config = dict(
    num_hidden_layers=18,
    hidden_size=576,
    num_attention_heads=9,
    num_key_value_heads=9,
    head_dim=64,
    intermediate_size=2304,
    vocab_size=16384,
    hidden_act='quick_gelu',
    norm='rmsnorm',
    norm_place='pre',
    norm_eps=1e-05,
    positions='rope',
    rope_theta=10000.0,
    rope_fraction=0.75,
    qk_norm=False,
    attn_scale=0.125,
    bias='none',
    tie_word_embeddings=True,
    parallel_block=False,
    init='uniform',
    init_std_qkv=0.0336,
    init_std_o=0.0,
    init_std_up=0.0336,
    init_std_down=0.0,
    optimizer='soap_variant',
    learning_rate=0.00207,
    beta1=0.95,
    beta2=0.98,
    weight_decay=0.22,
    lr_head=0.00506,
    max_grad_norm=1.0,
    warmup_steps=200,
    schedule='wsd',
    decay_fraction=0.779,
    decay_shape='linear',
    final_lr_fraction=0.0,
    batch_tokens=[65536, 131072, 262144],
    max_seq_len=512,
    doc_mask=True,
    train_tokens=648800000,
    max_steps=4646,
    dataset='wikipedia_en',
)
Each number is 200 + 30 x the weight over its row's rms, rounded and kept within 0 to 999. Layers, rows and columns count from 0. The size before them is the row's rms in percent of the matrix's.

# layer 11 MLP up, 2304x576, rms 0.0895, rows 1208-1316, columns 512-575
099,204,249,213,233,236,223,199,193,230,210,188,190,212,168,202,156,231,210,138,191,228,230,167,248,160,165,165,161,261,186,160,163,217,189,211,118,182,235,284,140,128,129,189,173,185,153,172,204,251,164,155,231,197,168,220,148,249,239,228,239,195,177,213,173
106,232,205,196,226,146,173,175,221,218,184,177,193,238,261,215,206,248,172,177,216,204,234,232,240,174,182,231,173,184,175,190,200,160,209,175,126,170,186,163,186,202,164,230,207,244,207,146,234,191,204,223,184,169,165,176,171,172,209,187,186,203,240,137,208
094,219,184,186,225,156,177,233,167,220,199,232,243,162,224,196,204,161,206,139,193,204,221,184,205,177,233,175,223,196,168,271,161,164,204,217,201,211,237,201,288,220,201,205,203,224,199,180,220,181,238,166,162,219,209,221,244,215,197,176,207,256,186,167,232
097,187,222,193,200,234,207,221,207,176,216,227,233,197,213,158,246,202,198,207,203,243,207,172,183,203,265,220,229,226,211,200,119,202,174,217,184,229,172,201,197,223,205,189,170,215,131,138,202,228,240,242,199,268,195,225,176,226,239,157,164,221,203,247,230
112,251,217,192,168,155,200,220,199,129,207,225,197,199,147,179,149,181,158,230,195,196,194,163,215,169,177,149,227,197,215,156,233,218,199,228,177,166,137,228,198,218,175,201,204,181,170,196,221,172,240,216,196,191,194,170,165,174,218,205,202,216,208,232,201
105,194,228,189,202,178,242,246,183,170,182,150,163,159,183,199,226,194,188,237,199,207,203,186,198,237,188,167,154,264,199,210,207,194,182,168,269,191,183,253,198,205,203,206,221,203,151,230,219,278,218,186,169,171,249,182,152,222,204,175,212,192,174,227,204
106,202,202,195,210,184,195,205,157,204,200,210,198,252,250,191,161,199,191,195,146,205,243,207,197,227,149,177,233,217,215,164,174,240,172,143,184,209,240,235,127,197,224,168,195,183,144,153,168,185,196,224,161,222,190,139,234,263,256,230,183,197,205,252,257
103,251,225,243,209,243,217,202,172,149,182,218,194,198,161,226,193,156,189,221,173,166,232,211,204,139,247,198,216,184,135,172,257,184,243,200,183,193,224,227,190,230,217,180,179,169,184,190,221,219,264,324,214,245,193,219,206,141,197,215,178,247,214,256,197
106,126,171,162,231,205,221,174,203,212,190,210,197,229,176,221,181,173,225,246,206,198,240,165,250,186,203,245,171,208,255,207,131,235,229,179,190,238,221,224,176,177,218,217,232,137,180,150,208,202,181,248,170,208,185,185,167,149,253,205,206,206,199,186,191
089,171,220,210,181,214,150,202,215,202,207,155,188,202,173,202,164,214,205,240,252,147,217,261,265,215,222,183,204,222,190,220,181,200,186,240,210,228,130,167,216,161,204,187,165,235,224,161,258,149,171,164,215,249,166,248,214,203,212,186,203,182,220,177,195
098,237,237,245,249,202,190,231,225,145,201,146,199,161,199,161,176,164,199,87,214,278,204,177,227,191,211,192,172,225,212,197,222,174,234,246,233,233,157,250,146,183,233,209,193,194,184,239,207,221,198,207,183,176,209,238,212,137,212,162,255,185,196,198,193
094,236,198,193,203,218,173,188,170,187,190,192,276,219,219,201,180,188,194,175,141,233,193,147,174,267,157,231,170,209,156,220,217,244,156,159,196,243,186,234,166,227,190,249,235,184,236,181,240,212,221,203,266,209,190,231,197,175,173,204,211,216,229,225,163
097,229,220,148,235,222,166,152,210,185,202,243,206,215,184,210,242,165,200,200,158,173,177,205,226,221,239,201,168,179,206,241,233,202,253,144,215,157,238,165,209,180,143,262,232,234,232,197,239,183,234,162,212,207,181,208,198,237,213,219,178,189,213,156,158
092,217,228,217,189,200,159,205,168,230,218,207,164,137,222,192,174,193,204,214,146,239,235,234,204,206,173,153,182,222,196,225,213,206,195,276,195,173,222,190,204,218,214,196,217,209,209,203,205,255,214,170,179,251,175,223,170,197,237,191,220,202,238,217,237
094,178,207,229,185,192,204,219,235,178,220,208,193,254,206,211,203,203,213,160,232,207,209,197,284,175,162,262,193,199,233,208,171,190,134,234,200,172,205,241,284,189,218,211,206,184,191,180,165,190,190,165,200,166,245,188,194,171,195,224,199,194,226,245,184
099,210,203,258,231,230,196,253,173,166,220,190,242,200,154,165,205,214,130,185,247,173,188,208,241,261,235,245,182,209,220,179,132,211,172,224,228,234,193,218,218,194,215,233,204,161,248,210,204,176,210,219,215,185,168,204,227,183,190,138,206,200,161,149,187
101,190,178,176,250,199,183,200,230,215,197,207,239,194,226,184,183,188,189,224,191,219,202,152,219,176,186,187,133,184,226,210,180,236,213,237,276,164,223,174,230,189,188,167,199,189,158,123,206,195,173,199,160,230,215,213,210,191,215,153,218,256,191,143,198
100,195,198,159,253,225,221,229,180,225,237,214,206,150,221,200,183,213,150,216,200,194,298,234,188,224,170,202,198,168,231,250,180,219,157,170,202,184,202,160,226,217,225,163,179,142,208,220,206,262,173,170,200,203,161,134,224,197,192,253,177,163,210,214,198
099,185,161,177,149,189,235,236,207,97,226,181,248,168,217,166,223,145,176,189,183,134,211,195,231,159,252,198,216,208,220,223,223,189,205,238,244,194,273,154,192,243,204,185,185,198,239,204,175,235,184,196,242,237,162,141,218,164,142,217,213,207,206,248,258
102,210,182,139,223,165,208,201,209,227,195,189,191,226,200,151,169,223,219,222,235,209,166,247,219,182,169,226,192,166,188,205,192,202,245,205,202,166,179,183,168,238,233,164,199,182,203,176,198,188,234,216,217,105,192,172,130,231,168,135,106,149,186,268,189
102,178,190,210,179,213,203,219,194,171,233,192,164,262,216,196,172,159,208,186,186,154,201,192,218,233,204,222,238,209,204,240,153,205,199,205,285,177,181,188,163,222,235,213,141,219,167,204,169,164,190,193,225,226,186,204,179,197,243,246,227,191,212,238,180
086,232,211,167,172,240,219,227,211,197,198,226,197,192,194,209,167,193,212,192,174,143,211,191,236,197,148,215,196,246,162,149,172,169,165,119,233,235,215,269,224,184,242,189,234,202,238,249,160,249,172,210,143,226,183,194,189,241,192,241,152,183,231,183,236
093,165,257,187,214,210,153,157,162,203,260,187,224,222,151,214,206,242,201,270,232,187,190,217,195,196,207,204,181,208,145,196,183,223,146,213,209,187,181,199,196,197,180,220,199,224,161,220,221,190,211,185,170,196,199,247,212,219,201,181,166,189,248,197,183
097,165,183,208,198,180,204,187,159,167,184,214,176,220,253,198,247,189,156,227,231,172,235,197,184,121,237,203,222,232,214,185,208,219,175,167,149,220,157,243,235,252,233,133,152,213,223,279,214,212,180,240,185,193,227,160,213,144,205,246,239,239,189,194,171
102,237,222,173,235,153,221,193,154,177,199,193,175,198,222,186,215,192,228,163,246,136,228,187,218,217,178,212,182,223,180,248,197,191,200,177,227,248,224,219,247,235,162,250,218,228,233,260,209,224,245,206,198,157,275,175,197,196,175,190,226,176,241,254,181
098,183,189,227,237,264,234,264,241,175,210,173,196,192,203,201,175,217,182,201,165,201,143,124,204,247,188,176,222,156,203,247,159,206,177,187,210,199,245,195,228,197,254,194,186,249,141,276,140,234,199,170,191,212,277,213,173,226,231,219,196,255,204,244,227
105,156,208,215,160,224,209,223,189,227,213,250,193,194,167,172,189,188,187,180,232,197,204,207,253,211,191,261,196,179,202,178,216,220,231,236,161,199,185,215,184,179,228,150,214,175,245,203,146,264,138,179,177,203,219,152,215,212,241,179,213,196,199,176,178
104,220,169,236,143,242,189,228,136,160,229,258,157,164,191,189,254,165,210,174,197,184,206,217,164,230,138,222,207,202,203,212,168,196,240,201,222,173,186,233,170,161,237,136,165,151,226,158,189,184,151,190,257,228,305,205,209,171,232,158,176,199,192,180,227
106,259,210,173,181,233,200,239,199,224,258,218,214,203,189,137,223,181,243,129,216,178,218,211,232,188,228,182,217,178,200,234,182,208,172,209,210,249,230,209,196,195,216,224,197,159,187,207,199,190,220,182,182,229,195,220,159,210,158,216,196,163,206,260,168
093,186,181,156,242,203,257,187,203,205,212,260,214,241,230,141,224,130,154,195,199,226,225,248,229,205,178,171,226,202,245,201,251,188,216,176,168,209,208,232,199,178,147,178,206,182,223,219,208,204,197,214,167,168,194,119,193,245,203,186,174,184,165,166,215
096,159,235,180,221,179,201,98,168,133,199,250,176,191,160,267,202,190,215,199,178,219,175,221,203,235,187,182,179,203,161,226,218,200,266,196,209,230,186,195,214,140,205,177,199,203,176,229,219,208,206,146,185,195,217,176,190,189,225,195,225,201,213,190,202
088,192,188,225,196,180,216,181,215,260,222,240,196,221,232,223,172,192,195,182,212,190,175,247,168,167,287,265,183,202,206,217,214,158,193,229,205,204,208,198,212,142,199,247,202,215,213,205,247,169,195,171,179,198,219,223,179,195,181,178,206,191,196,213,199
102,186,204,223,176,210,169,241,176,142,186,148,201,240,148,176,150,242,193,214,242,191,241,263,187,160,173,202,188,190,171,172,197,275,225,247,183,234,238,206,162,191,157,200,258,152,148,168,182,172,218,227,156,220,237,176,202,172,252,163,168,232,193,202,210
091,162,227,179,228,215,173,210,185,213,186,258,204,215,249,180,147,221,211,185,199,268,196,185,181,222,218,180,186,223,254,172,172,222,254,207,209,230,199,206,184,222,202,167,193,190,153,206,215,237,162,197,202,175,212,169,220,194,171,143,195,181,152,160,192
093,150,193,222,199,220,245,173,196,198,194,215,252,229,150,180,223,169,211,193,225,255,210,205,233,173,210,191,173,222,207,192,152,229,226,219,210,180,203,204,169,233,245,173,233,244,224,248,199,224,199,167,218,172,179,224,216,166,186,222,203,126,229,247,222
097,151,184,216,204,130,151,202,195,187,154,195,248,139,201,200,144,183,240,166,203,222,235,217,134,165,196,159,239,156,202,203,188,185,214,208,197,189,215,227,208,214,225,261,199,189,235,198,222,209,171,205,210,210,246,167,241,203,234,259,175,175,205,205,162
104,207,186,207,223,168,154,215,194,201,210,204,244,192,259,194,197,227,233,228,216,208,186,182,253,280,165,210,225,259,214,203,247,183,202,106,185,225,186,186,167,236,206,200,215,184,141,216,150,193,220,202,230,177,202,220,171,191,154,218,157,208,213,193,170
101,264,223,164,229,141,225,158,169,196,241,131,214,159,230,196,150,216,231,137,212,206,223,184,252,137,199,193,205,197,219,183,269,203,182,144,229,226,162,216,205,210,173,213,188,237,144,177,193,186,211,223,226,204,221,206,213,128,207,198,223,217,248,167,162
093,210,184,249,201,169,198,225,176,178,190,247,187,230,184,147,203,263,197,200,202,231,230,260,174,196,213,179,173,205,203,162,185,191,201,200,179,205,200,212,254,219,213,199,209,207,200,221,186,209,237,178,160,223,184,282,151,196,165,229,180,198,218,161,162
092,173,154,215,160,261,206,255,211,211,165,205,175,195,176,192,195,179,202,231,228,189,162,176,239,146,229,187,154,172,177,228,229,262,179,159,225,242,173,181,158,162,226,248,233,177,191,175,196,225,244,158,189,255,170,212,196,293,242,189,132,177,233,211,194
138,177,175,204,189,87,223,188,199,201,224,235,224,192,195,220,223,213,225,240,225,254,203,224,233,183,134,233,192,192,259,239,173,165,208,203,194,226,211,212,181,174,190,210,231,207,246,192,197,245,171,193,248,186,228,210,229,180,182,185,243,211,218,154,218
094,149,186,205,217,187,182,215,198,168,252,167,210,190,160,172,187,186,219,186,168,247,178,185,197,214,137,180,194,215,169,205,189,234,214,161,216,193,203,210,225,204,150,181,242,206,215,202,230,251,153,156,173,238,236,252,157,187,185,246,226,146,212,223,178
097,212,193,212,170,224,236,190,197,173,222,260,153,166,181,202,247,229,165,178,183,214,157,218,203,188,190,221,202,192,196,179,218,216,219,210,200,260,192,207,214,220,177,196,203,179,158,260,219,196,181,213,215,238,206,168,207,227,172,186,216,245,153,179,181
097,218,168,202,203,165,217,201,201,225,218,196,158,203,158,265,229,275,210,172,215,224,244,172,175,206,215,210,155,158,173,231,211,203,183,214,236,245,177,202,143,192,224,165,190,183,216,177,242,232,242,225,200,169,208,197,228,221,182,202,215,198,204,210,184
103,166,228,224,122,186,201,189,186,131,172,198,199,198,190,218,196,193,199,190,195,186,180,161,215,223,213,204,219,205,173,175,206,229,197,158,193,202,186,189,159,254,260,175,196,199,228,128,209,184,190,183,188,247,200,209,184,149,196,217,242,205,187,189,213
137,182,154,173,158,219,180,203,204,240,205,250,210,204,241,208,197,196,239,221,278,217,213,198,200,147,199,203,166,172,193,169,256,215,219,182,181,180,177,215,188,211,226,165,241,218,209,215,194,160,240,185,243,192,165,169,172,199,153,185,240,231,218,233,180
099,155,196,198,183,190,196,162,223,187,186,199,206,291,193,219,159,212,193,209,194,202,238,197,204,250,210,239,179,160,196,214,154,183,201,186,198,178,219,194,221,237,193,191,220,227,173,200,215,173,196,189,207,202,144,194,178,232,224,177,204,161,224,230,202
099,199,215,203,179,208,181,206,220,230,206,241,206,225,215,192,185,242,197,212,180,174,164,281,199,186,221,216,211,171,181,193,201,164,177,285,232,259,162,163,209,170,218,230,246,262,217,275,188,193,155,137,252,162,172,194,197,226,233,247,221,207,217,198,190
101,173,218,232,191,192,247,258,215,199,222,194,190,201,236,197,219,175,147,190,187,214,201,203,200,207,162,192,117,163,223,188,250,215,151,226,180,204,211,245,217,231,184,163,219,171,189,215,203,215,221,187,176,151,247,196,132,231,227,207,154,219,226,243,193
104,243,218,182,240,193,192,192,228,167,208,220,149,254,176,216,188,178,234,145,191,196,226,145,207,198,219,221,235,196,187,179,212,170,197,195,241,205,92,190,186,233,236,207,174,209,207,206,204,150,208,151,193,229,187,209,169,175,207,210,214,276,241,217,179
098,251,199,174,208,223,193,240,231,209,157,166,154,189,206,172,146,259,188,195,221,190,162,196,238,188,197,148,206,183,168,215,183,220,165,224,187,208,205,184,201,232,262,237,232,223,236,174,186,181,214,219,196,162,223,194,198,144,179,220,178,198,256,212,246
103,211,169,169,179,148,174,168,216,207,237,154,273,216,185,180,196,195,227,253,184,180,122,161,172,178,190,240,200,224,165,196,223,201,197,192,230,126,176,269,197,201,223,236,260,252,206,147,208,222,222,189,184,159,216,208,220,186,153,214,192,187,220,151,189
088,204,182,153,167,192,204,228,176,193,212,168,223,163,236,204,220,165,228,150,228,223,267,213,222,193,192,238,203,208,202,169,238,228,192,166,222,176,233,210,218,208,235,191,226,176,270,214,267,208,195,221,246,188,170,167,217,169,244,227,178,261,212,209,166
103,263,142,188,162,208,238,171,195,178,240,209,250,252,215,198,202,213,196,216,217,192,165,224,222,182,199,200,262,182,176,141,210,208,156,143,166,184,213,157,195,236,218,155,187,168,228,153,203,191,211,229,226,189,166,182,128,186,197,195,205,207,233,164,204
094,204,164,141,223,193,212,215,200,142,191,194,211,223,232,207,166,178,208,203,235,186,185,254,195,190,199,126,199,174,221,286,213,215,171,175,218,194,203,225,248,221,213,116,183,185,199,223,204,217,214,211,155,188,191,145,195,239,165,184,194,243,155,162,218
098,219,194,137,185,224,152,212,207,223,237,182,208,237,220,208,217,179,271,190,191,170,246,175,154,177,215,158,142,228,234,207,195,200,239,244,195,192,191,236,209,171,170,195,180,185,174,192,227,185,234,244,148,199,246,143,209,195,160,188,203,211,216,221,187
126,247,206,147,244,220,218,251,141,227,247,218,251,191,241,199,180,156,161,173,221,152,168,178,153,227,192,173,162,215,194,137,234,208,229,185,154,161,179,197,230,140,214,173,167,155,187,157,209,226,237,253,183,232,182,202,190,240,196,203,194,227,169,208,188
095,223,151,195,243,195,204,249,195,177,250,232,235,140,239,174,203,241,214,165,187,205,191,280,196,208,214,212,213,231,210,233,153,181,209,206,256,207,216,230,201,226,236,251,147,168,198,157,221,234,214,230,162,214,225,220,213,196,181,199,183,215,222,186,162
100,119,179,218,203,275,200,206,199,198,264,194,135,204,206,237,179,234,167,152,158,158,146,165,211,211,236,192,213,244,171,203,154,116,174,259,200,237,193,202,198,208,229,192,276,142,231,201,107,260,204,228,275,132,175,231,148,229,262,185,213,193,204,220,171
102,192,234,227,211,272,193,210,200,159,231,200,214,191,176,213,216,193,249,178,223,218,228,181,248,203,253,147,186,203,188,217,192,234,193,193,203,116,188,174,211,200,234,143,289,158,192,258,197,213,219,217,211,226,208,181,216,250,205,206,223,232,255,184,164
101,215,183,199,177,245,193,185,192,197,178,132,161,157,174,228,243,170,143,261,189,168,179,208,216,114,190,264,184,204,254,160,228,181,233,246,132,111,204,184,201,236,226,183,188,205,181,198,113,175,215,172,239,131,216,166,229,186,194,207,197,206,172,204,201
095,240,184,249,189,199,250,169,177,228,234,238,235,231,218,158,193,241,201,183,259,176,247,226,228,153,187,196,190,154,203,232,191,217,254,264,186,218,172,179,225,203,256,219,165,202,140,192,244,154,227,257,177,155,131,171,252,222,201,166,194,219,193,201,193
096,201,190,181,229,200,208,212,189,198,224,181,205,262,210,198,217,181,186,174,174,145,134,206,166,181,196,172,241,186,221,222,165,208,185,184,168,189,199,120,187,239,269,201,224,240,242,187,200,196,197,204,181,192,236,217,214,213,239,230,245,195,245,218,183
106,196,184,222,245,268,213,177,192,155,176,219,205,169,160,191,185,171,169,167,206,217,221,198,155,155,203,177,152,178,177,236,210,144,260,183,207,193,197,229,186,160,228,197,206,195,211,131,192,154,222,202,185,215,173,227,209,258,193,173,246,166,199,188,181
093,201,208,171,203,172,228,237,202,203,204,227,172,257,200,188,195,182,170,160,158,192,179,174,188,179,163,251,189,227,206,170,192,256,241,188,162,220,211,223,220,174,256,224,187,230,190,207,172,214,200,217,244,206,197,197,175,190,277,173,223,173,170,188,123
104,185,231,168,200,147,159,229,214,204,235,185,236,252,162,186,217,201,209,250,240,254,228,178,207,230,206,211,182,215,260,216,220,199,180,189,230,204,206,169,198,231,235,203,187,219,168,198,194,228,211,244,207,164,167,167,224,170,182,207,210,173,213,136,167
098,230,183,253,193,188,154,181,201,236,191,172,275,239,213,190,190,197,237,194,217,164,225,217,198,168,167,210,234,209,196,177,229,190,189,180,142,209,143,245,175,140,155,177,222,155,247,259,182,209,239,213,165,224,235,231,226,234,215,189,254,125,218,253,177
099,189,210,264,215,195,259,217,195,232,192,219,189,175,168,196,154,212,224,181,239,194,237,226,199,126,216,165,175,278,234,203,200,199,161,177,165,174,196,229,176,180,230,168,180,227,196,250,144,260,147,152,220,216,259,216,227,227,218,188,221,160,189,233,209
099,253,228,192,263,164,189,197,175,180,161,211,211,189,153,240,192,207,271,222,258,182,228,249,222,181,147,245,218,199,178,139,193,168,175,158,137,171,201,147,234,209,260,198,215,222,224,171,132,173,267,238,153,183,178,190,198,214,251,215,186,212,184,240,234
106,177,207,205,238,206,170,187,173,174,160,237,107,232,153,190,196,188,181,226,177,192,170,246,225,154,202,216,191,144,256,208,198,252,158,189,175,220,184,186,190,184,244,182,225,225,196,179,228,222,245,188,193,225,167,198,224,190,140,137,186,223,192,206,195
103,256,213,151,262,208,188,147,192,176,214,178,184,190,167,190,186,202,160,177,201,206,207,234,182,148,175,264,236,265,171,136,229,171,240,221,196,176,177,214,212,202,205,213,200,175,221,222,181,241,251,171,222,153,199,180,274,186,202,220,152,218,202,206,162
089,184,209,234,205,220,177,253,217,169,197,206,270,215,238,229,227,198,224,170,200,202,210,189,173,234,203,180,176,197,198,169,218,208,212,206,198,166,252,242,223,234,169,200,198,273,172,208,218,198,203,217,211,224,247,273,151,200,236,169,230,230,222,190,183
094,148,200,219,215,218,235,178,151,175,198,161,166,191,203,242,215,172,209,211,140,229,208,189,232,215,192,219,198,199,216,139,245,221,216,185,201,174,174,231,244,217,201,210,160,161,197,186,217,192,277,204,210,181,229,205,170,244,169,202,206,190,148,204,191
091,293,279,203,257,220,225,212,165,233,151,191,197,210,193,201,164,197,214,209,173,188,211,172,181,195,211,203,201,190,210,165,182,189,184,204,243,165,228,219,242,190,211,237,207,121,180,196,200,213,216,181,162,218,199,188,234,171,141,236,178,189,242,262,179
105,199,239,235,191,211,229,178,239,202,167,208,159,158,230,243,166,198,209,166,220,249,210,156,227,154,199,171,244,149,179,155,193,168,153,236,182,206,151,166,200,158,247,180,195,240,212,198,183,198,215,195,201,250,223,208,156,219,178,215,200,168,200,159,191
090,251,200,198,237,222,175,210,225,193,141,221,237,177,237,242,198,228,200,224,154,175,195,196,166,177,195,206,204,173,165,190,151,197,201,219,189,180,166,201,199,229,220,199,176,211,224,222,184,237,187,228,235,180,246,205,180,161,219,180,205,237,211,208,130
107,143,178,252,211,191,217,231,184,199,218,176,159,188,218,230,248,198,159,179,182,223,181,233,183,224,257,199,179,212,196,174,239,195,195,219,236,148,234,189,213,224,171,225,252,232,167,184,179,183,203,215,167,142,191,204,186,214,218,215,204,203,157,161,153
102,196,207,209,156,161,206,157,142,200,182,185,218,181,205,180,164,185,187,201,259,242,250,238,241,200,216,178,157,176,227,172,205,248,210,153,226,151,202,190,209,170,202,235,202,240,199,228,127,173,172,150,227,166,223,178,201,189,179,234,240,152,179,230,180
096,224,153,168,198,157,201,241,181,159,203,151,199,187,182,180,208,170,202,150,257,165,232,179,156,165,195,144,176,178,218,193,200,225,212,183,158,212,181,184,227,278,207,160,195,175,191,184,152,209,198,238,204,248,237,195,241,197,208,161,169,174,203,195,236
103,188,268,151,189,193,225,231,194,201,201,247,210,181,175,202,199,197,186,204,221,192,194,138,188,130,229,143,164,151,239,164,221,197,193,201,233,192,225,204,199,212,211,200,205,220,175,199,197,215,234,178,207,176,205,164,214,185,201,202,197,241,226,200,209
102,190,159,176,208,197,169,224,202,232,180,164,228,161,207,182,174,248,271,158,212,161,177,185,230,186,190,223,172,204,257,163,197,212,137,210,184,183,132,224,172,182,224,203,244,200,151,212,232,194,196,147,197,178,170,229,190,212,183,172,210,207,203,263,191
096,170,203,165,211,200,263,203,187,199,228,170,193,199,155,192,154,233,179,224,215,266,184,246,269,187,213,192,280,155,177,233,188,253,197,226,205,193,253,213,210,194,193,190,211,245,186,226,187,171,227,186,174,242,225,182,211,208,207,162,197,212,193,198,175
101,233,194,179,212,192,204,184,158,215,197,260,197,209,199,172,205,171,229,236,174,137,214,167,167,216,218,189,157,200,195,187,180,214,225,231,203,229,176,191,236,163,228,223,192,205,183,187,202,211,234,164,219,169,208,157,235,139,215,168,200,219,216,214,219
101,222,210,165,223,160,202,146,190,214,210,187,175,218,185,198,254,192,164,156,229,235,192,193,172,273,222,180,169,224,253,204,162,232,217,169,170,155,218,231,176,194,164,166,211,184,203,276,207,196,174,154,229,146,175,208,179,221,228,213,184,191,185,197,209
102,227,217,208,187,210,264,256,180,215,230,235,149,209,198,227,245,154,182,208,177,215,257,185,224,181,235,261,176,176,189,232,240,210,233,181,173,248,203,208,197,143,274,183,196,207,161,152,194,217,222,199,205,180,209,233,189,211,215,188,190,141,160,201,169
102,209,202,224,217,218,169,234,173,196,259,151,267,206,268,209,201,244,184,195,174,202,220,158,210,169,193,221,190,202,165,201,207,183,181,220,178,147,191,196,216,136,184,198,213,224,202,195,176,236,180,235,238,166,188,229,163,177,262,226,197,200,226,190,218
099,194,193,180,179,172,201,207,164,221,224,171,213,172,181,234,200,188,203,183,174,216,191,157,180,198,213,152,192,204,220,213,185,184,186,217,185,208,161,207,201,221,239,204,227,199,168,187,200,177,256,189,182,151,160,167,191,225,211,235,200,213,201,209,191
099,171,210,225,179,188,168,263,158,229,192,183,212,193,200,218,151,163,174,180,135,163,140,189,205,215,222,230,173,250,220,210,196,190,204,232,195,208,196,183,145,185,190,213,225,222,173,239,183,234,241,235,243,185,219,267,188,252,210,195,232,203,225,217,174
118,196,205,174,206,194,219,210,193,171,205,229,193,200,204,223,205,164,257,192,237,252,241,193,135,163,233,215,109,244,234,179,212,193,243,205,192,199,219,199,211,215,215,210,232,205,176,206,214,204,285,246,191,202,193,236,160,213,214,166,171,190,246,223,211
110,166,153,235,208,204,248,189,192,216,200,195,276,227,187,233,173,181,196,195,238,160,168,190,236,152,214,226,178,218,200,211,228,233,202,242,198,216,195,160,184,206,190,227,255,215,145,216,191,211,257,174,183,220,200,197,207,212,202,182,191,192,162,211,182
096,193,208,197,212,191,221,238,215,149,227,208,237,158,189,199,215,168,254,202,219,203,199,192,133,183,246,231,114,176,236,172,181,213,239,190,216,172,161,210,226,213,196,189,260,211,278,172,177,236,235,205,173,246,194,179,229,185,139,143,144,163,165,217,217
100,190,212,272,256,217,232,214,229,175,235,221,252,170,194,217,184,227,192,199,193,196,202,211,227,236,205,181,189,201,243,133,209,206,213,201,195,174,181,161,224,225,236,215,189,233,205,223,182,222,203,176,211,184,208,146,221,257,254,229,199,158,204,229,251
106,172,222,159,237,230,192,258,171,219,200,190,193,187,228,221,163,224,221,212,219,201,217,155,184,198,227,231,195,189,252,185,180,229,203,211,184,185,199,172,247,172,214,205,267,158,225,212,178,188,210,217,223,249,194,174,158,256,190,182,166,216,180,175,210
110,209,188,210,245,235,230,181,192,215,210,170,219,176,164,174,245,181,165,209,233,217,166,215,188,155,193,220,157,214,209,177,185,184,192,207,223,163,191,249,208,203,244,179,170,217,222,260,210,223,216,170,215,186,228,204,192,147,246,180,163,205,223,184,239
103,183,167,195,201,217,229,232,193,254,177,217,207,212,204,257,205,221,201,203,184,191,254,182,188,192,252,150,215,184,154,214,203,217,170,153,205,210,168,178,147,217,235,218,219,163,103,128,222,186,179,221,167,175,230,222,235,243,158,176,209,202,167,147,209
096,180,201,194,227,210,194,213,216,133,209,218,247,204,210,133,236,194,197,154,220,141,247,192,204,186,231,130,132,202,206,220,179,209,161,146,240,208,179,234,237,252,189,131,224,161,143,252,193,198,202,212,175,161,225,205,197,189,216,211,219,199,131,188,190
097,223,203,174,207,197,194,183,195,180,200,183,222,221,197,186,223,207,138,170,176,225,213,186,175,187,208,224,214,218,178,235,210,167,153,198,216,205,211,229,200,255,204,250,189,218,235,183,199,218,201,200,207,218,272,211,215,227,146,227,197,234,214,124,219
101,224,190,184,239,236,196,248,192,194,182,284,222,256,182,181,193,157,169,163,182,206,243,171,203,226,206,215,182,243,187,234,244,214,185,141,191,230,203,214,195,215,199,282,205,184,189,204,198,250,229,192,173,184,191,190,202,190,219,200,240,246,207,214,153
099,197,198,189,288,186,219,188,196,258,231,214,209,182,185,177,213,166,193,204,217,180,224,183,210,173,185,192,221,172,177,198,181,194,215,239,198,185,129,183,221,167,196,204,174,197,220,178,227,215,200,204,129,242,211,249,209,233,179,176,190,207,262,207,204
108,233,201,174,222,182,204,132,161,198,197,125,228,182,184,203,235,192,174,229,193,198,221,213,243,222,285,216,189,181,223,230,142,203,219,182,192,255,229,168,157,157,210,217,198,188,202,189,194,201,216,205,206,157,204,176,255,220,202,147,189,226,179,171,214
097,212,166,149,195,205,191,170,193,175,234,152,211,281,225,194,232,153,135,223,178,175,165,163,227,123,191,199,155,171,209,202,224,165,184,187,205,204,150,167,211,160,183,221,201,267,196,210,164,203,238,200,217,211,213,207,192,177,182,147,193,228,248,96,175
102,237,214,177,206,246,220,183,177,180,234,217,196,192,172,202,183,199,210,239,194,185,202,200,138,197,219,170,173,195,228,203,214,209,206,205,170,219,174,252,196,214,261,236,229,207,186,131,204,213,170,228,201,258,160,220,225,265,217,172,201,231,153,231,250
086,220,194,212,181,229,189,239,242,236,168,198,250,225,219,225,166,225,259,191,189,213,193,187,165,166,230,212,209,159,205,204,209,198,209,252,212,126,170,210,204,230,205,274,184,230,117,204,181,185,157,213,221,208,242,162,188,185,178,169,224,220,234,153,182
106,191,130,211,181,166,170,195,160,187,197,184,177,134,184,183,205,224,185,197,205,200,179,199,226,144,192,251,184,222,206,169,231,197,260,184,227,176,289,240,214,143,247,181,202,236,199,188,213,207,206,194,212,193,168,224,187,166,273,180,190,201,210,194,239
097,290,180,168,192,178,193,208,173,203,203,276,158,192,177,230,237,199,194,194,270,233,241,148,193,184,179,184,183,235,166,246,195,218,206,197,206,235,177,191,200,179,180,145,200,220,151,248,225,221,201,219,207,178,186,198,201,236,233,194,167,185,223,196,212
089,216,205,191,197,209,224,196,204,166,244,184,204,163,256,178,245,176,225,203,219,180,185,229,157,262,186,162,196,235,193,279,170,185,203,153,198,210,206,167,223,158,199,194,200,226,221,181,245,254,194,204,135,287,179,183,205,183,211,221,222,181,263,230,243
097,183,180,217,252,199,181,213,175,187,194,221,162,164,183,200,215,233,124,196,219,181,204,212,194,201,176,228,167,195,176,203,135,164,198,188,227,186,225,165,234,168,211,160,203,230,209,172,174,221,197,168,196,210,243,124,196,178,167,212,225,145,222,251,202
101,235,166,204,204,234,180,208,178,170,182,210,180,210,184,204,192,245,195,157,169,229,218,187,234,159,196,187,192,211,180,221,198,242,189,207,202,211,176,242,159,167,238,201,223,211,193,234,209,200,188,180,250,205,240,230,271,190,174,197,178,174,207,210,177
102,210,226,183,216,135,226,174,177,200,181,205,178,157,226,236,222,225,192,187,236,163,235,170,189,190,205,158,253,207,183,199,198,199,229,201,239,209,183,185,222,252,198,159,207,164,306,192,164,233,181,226,236,224,187,171,246,199,173,181,243,142,231,219,196